Weights of a small transformer language model.
Size: 14 layers, 6 heads of 64.
Architecture: rotary positions, no biases in attention or MLP, normalized queries and keys.
Training: a variant of SOAP for these matrices, 574M tokens, 4377 steps.
Each number is 128 + 32 x the weight over its row's rms, rounded and kept within 0 to 255. Layers, rows and columns count from 0. Numbers have three digits each. The size before them is the row's rms in percent of the matrix's.

# layer 2 MLP down, 384x1024, rms 0.255, rows 323-383, columns 768-831
092:169143094145114110063133115088180175151147099137073106087116137095129112099122114210170096144162045119182108128111123118077137106181146128140162107139121198115123166098185114122157112115044103
093:097093122061143097130191133141136092044122184135163226093163103147097127151127140116131106186086146074135147104110087108122116141140158151145139093114151139139181171141118073137069142132099175
095:075123104147074103089089109102151130092156089141098130132080112123173145149118127177073080121130171152164118113063122129094124105150077088156133153129138119127128107127101158093156157120118147
096:073176094130126138167169127119142081152068134111113176117146167093111122123134115111141060153157165166087157112131091127083171142080202140093208119104130125145169169130110158113121158128133068
097:143113151153112091141154201173143090145061168105112058139088092160127085115111160184079152151157139096081121119089135177136162106106105128097113145119175109159128112104121174088126164134117132
100:077146069115136142070094142127164165108152097132134133172118107097103079104121112159151135137163163147138101084138087105156126132106096139140185089185138125124178104126146148119100154124127143
091:219171085113089089106173177151081115114186112079154135044139169113063091102101190107119107105115137182122137075157078098152139085093080163150162133113145098073146100139169137102138125112167145
098:092096161116133122119148129074138121135181105096166142180137102141138126150098088154155079181098027121111117169151152136116084143190121140142121187120133147141147115107103154110129118131111109
097:179146185120112125156109126135160173068075157107149127073171148147104140067123144126110162109125113111187132120111108145105101086250103209126110079130124166103117148172078101121089140156142149
091:083113149153149129150077111132115102144134149108126134130072134116117047086138128119119123100139162141117112142090131166107117143069200136078135115134154136091120113143105137140137026113136110
096:113082121115125142128111127106130115134134112090151052134093141082066111175154165076189152140082139126094178093117119167116120144162082133057116141103122175103111097121164104084137111124147128
093:123143124116145105120117120136059099168134159106098110118090144121128147066135141063095156149130085121078149081159114136097099161114079121127147247120135129130174121123130111145067157135157149
096:136201122112165146049144150127166116140086170133140149129096108123154074131127140152095144139092124087087173118172114107153136146178118144107135140116098157137115126091061096113119083158161133
092:154183166110120120184119091173156143166136147079129182109173144130116132115124183163129139092098058184162163161109116127157117144128169176143091095158151099095186172084147146183136086145101154
093:092113135098143092172117109126140192147125117168105123095097101097107192106128136118105132177125108131118096149079137077120133168135217180203141132115110144144148169116114150101123168144138139
092:144132130129137142110131102107165088164083150108121025123144138170124072107133123127119133137133123116137069122174122129143146127129188103217095133077126061127110145119155185115062133111088142
097:106113107155066183152117164133180190113109104127118148105108069133124086095129134133097113155150151128216166137096136114187118151116147116157122145127142124165174124111129135100185106131127107
100:114131128125158156086126109139083169133127148102098029076100087131142186110130139138108127124136158180151108128156142107155104093071123121092186087125149104080145132146130078125169114103116111
093:112170098126108142135132076143136096134143071132110155167147114174099087137152189115136100186110098113102179071154098152151098063117114097113131147117164139137107138148123118105094126112142110
091:142125092146175130158140148159144180181111153206122138138149144187166096089104181098117102105145112109156169146122119162158113132152135133104150144090135118159130132103108120158149054167135164
095:156128134154117113121109185148148182104094184175149085126127156101093108099126146102215177153077102054083106108188128045187102060132080135099135125116077119137134154114125117110106102163097173
096:170129179114179151126120061103145150084088136154167092132106140168117070097089104139162121058124146132147182149115131114153119110119114195164154175150147117156134144157141060163194140127146198
089:047166169114095180182117098192169121120098111114121152172142169117109131079161141125122125136133130136105167161155131149129173062153095162162180120133139200135159171108173125128063077111084147
088:109114140124158188155102161151127125156183166105121166128113132197107031069161141082051130083121113110173146137125142136105123129139122083165112158114147080139183121149095115142087105179133143
094:173149125127182109132156162088056138091127123126128072095097110130094081115130100101115135139093155113155111087147129149101140090116139138116119145149099128157161139211119133189131101123176169
098:132130098200101086104103177135166104110078121133136099056124122094169174165100099114105134063151091122104136152136146147139142108136143121137097129076126180149109195124123119132096169198139075
094:108096060135086155127087131137119117086144182079142132102104127100085094124104102136142161080122143115102167115106145135158125135216110145100118116130115104140090057129140125132119098111099079
091:134162087121126140177117136138105133182143163149109038180099067189122123173108123169190131107154106094104118094133153139120154110168122080148094150171203176113159142162157115152130101081159155
092:161163130147088172133055183127127110119127141106176123047157129027134124093148119131140112152123110110103131098096131117146130136120121122118112164128121068088122113090130106137105153101117091
095:095065152143110134048166113103105124203078154096096133125066145139121178119155142169123138116149066168172143143157128096105145089140136106131171162152085150078044134087133179079111119153144170
095:110126140183123128114118183109130116109090131130150130151144111126081126215098141135133138094110132135091098132112148136126123155080094130119138144111155140123092159125103144132073130138108139
095:061126126148123113096142153106055175161150082145087164101092109142122155132161143161136160120106120157172115100134163104139110167129102130120144121117098112169108087137075160144083115076161156
096:148126122092155158160101135173119104162143118098119113098118140176060133147132107138080142079156123124120108117140122155184136164114133151013135102094124140110157149122105121153189099153129160
091:101159098202111134143126088166134178087083166065124088140127135072156129123153093086082181130108073050131155074112134188122136164094084123118180189108144106084075129152156176107119147076147149
091:170099106108093167119077179126084127182075108194153133174096171076093126159169182121108150107086120134101117097120080132079161115089084109171129195169168119140131027155123156105142095105111128
092:127095107115148114175108112142110108107154126154126173072139136089173160159108119127108150167116213097128128067170110122139139162153180208104127121088132125118131106122149179133120194146073104
094:060136073112114182106148120124162076096067146134164115170175149088154054146158096162182130078113147113152136138171151115095136150107110092123104132082114131111133108108106133127195067158096143
096:104171168123089097087118166116114099096163070114126150161140097151157116148162141179122161141139081140186127158151129124101154126163137111151148193133146177102150128148145153140000107134112180
098:127135151115148115132148125173043134169070100122085077138126221129101191092106149129159117148118112104104136179095141079093142119137125113165143141123144117137117151113082127149063109110120112
094:079151132151111133092158129141142154106091112142115115075154093116127213179123139169166104147085133123112094106097123145111178138090119135166159145079091099089132118135104074069138115151077101
095:152110140149134158136082154134096082090111192080091062141096099144184137137139122086125113130091135144090084113112150103054122034170143115088124143102122176132078105130147131083080189126123116
091:176127162151156198118149150137150122120120100130142107141184179141098093186166110155123076054090164090159178155125119090085119131075134195132149126104134154118122145114140073115187132088077114
095:172122144124182134153138135108125173107107117183142144144141238097101137139160115174114120154212112149135099110122133118209180086156073143085086128111102131168194141104173120142152108101111069
092:086115116114072159164137069135167065151164087103148143078105190041080100128133151157137086141184141051128171149109142196120129177150136164151138135122139177176101097126121145127101106123115116
093:168133146113136185138157149120125149070144116081106119126135065119145107164086151127093102183179127149132133158134072147062103153065179124151117140100134141092144100150113133095088085117118140
093:209156144150156131138156059154115094097100163189060145160166161141164145159104161136130088120122136125081094140105094116157117115113085129158164145151175144127199123129125105140140115103157097
094:143134146109149105154118159093120116145137120134131134108131197181144129144117148151119153144074144085209091146177134142102131068094113082117091107113165117136118101116121196143131105113119083
092:106100129136107192065120126104093127141110042125178135119118126143174160140122197195140113105115178140171181161162126152130120104187148105072152146139104097132132153166132124084111169124137109
097:111115146104091163164146054219093123139138113113187098190123107145077137143136081120169152155152092132182140135087131093093129115148138149154102139125086097147085150092201101128096099172134075
098:080101108139112106147100111090107135131166158149116115167155159127171143172143158078099127102171125065118115200161132129131135068108155151109090121127095094112107150141100147113143168120146144
097:144148099116114089132146131167169167072085184153098141175178117169131158167122154107141164114077128116000145106155137157158112186133097137104073110069122120150211136191151118092116130137154125
094:167036128098100170053117148157083080166131155127125142103148113178101154111135091185165127191083154091083116145086120143126135157127164065020129136120088130161124114124100102110161120096193164
094:169173134149071147139116121202135155102126114157160111163130138203105126120082129104152135047143132131140143119130095091102163099141129116144081083107111055128119131111167214107088131108121115
102:120081128166156189174090106148174119068147197091083159144188122139179103193132092139150096120157089111133117174145190148116156114056088099133118120093165146145121154146172147109055169147105115
097:126057121120131091158110117175164151072077106129111091090161148143041108104125168140105120139093137121119145109200125141139115136123146093121153117137116127127151080104174157148111067121139170
094:072087172116168157123142166152127155127080154069113155177066184167140138152147159147096174124096093155127116209144112140121157142170136164148175110130125145086136069113126110118159094142064151
098:181113102081226133110146123078108115159118126146088151107125104143126148169138162034070111196038123112195129101209139105098099150134128137160187111131103070121150106099143091179162155128150129
093:139114122124112216126123169173133092150183162127126103184145077102117123142156144084089168115191147164130139118106194137129162112129177112044156067115120177162168117126093162156153168113171141
092:130186169112092149156172181096081118095142126162111116130172114159157128136133156147096133162143109123088066101122110089137145104116139082152136091094095126123137163122123154200115113151151105
088:154142137146171117152102132119166109169091190166135116063123123163146162144114107102100115153162116144086121119085120171174105072116092117056123183108099070130146140129193097099128154213134153
099:141129056147133097140104166110152158139127163114092110131136119122112206155105053132098152125125088121144115139120137179118128119164057134191151128145100145124140155132178157108153188180123066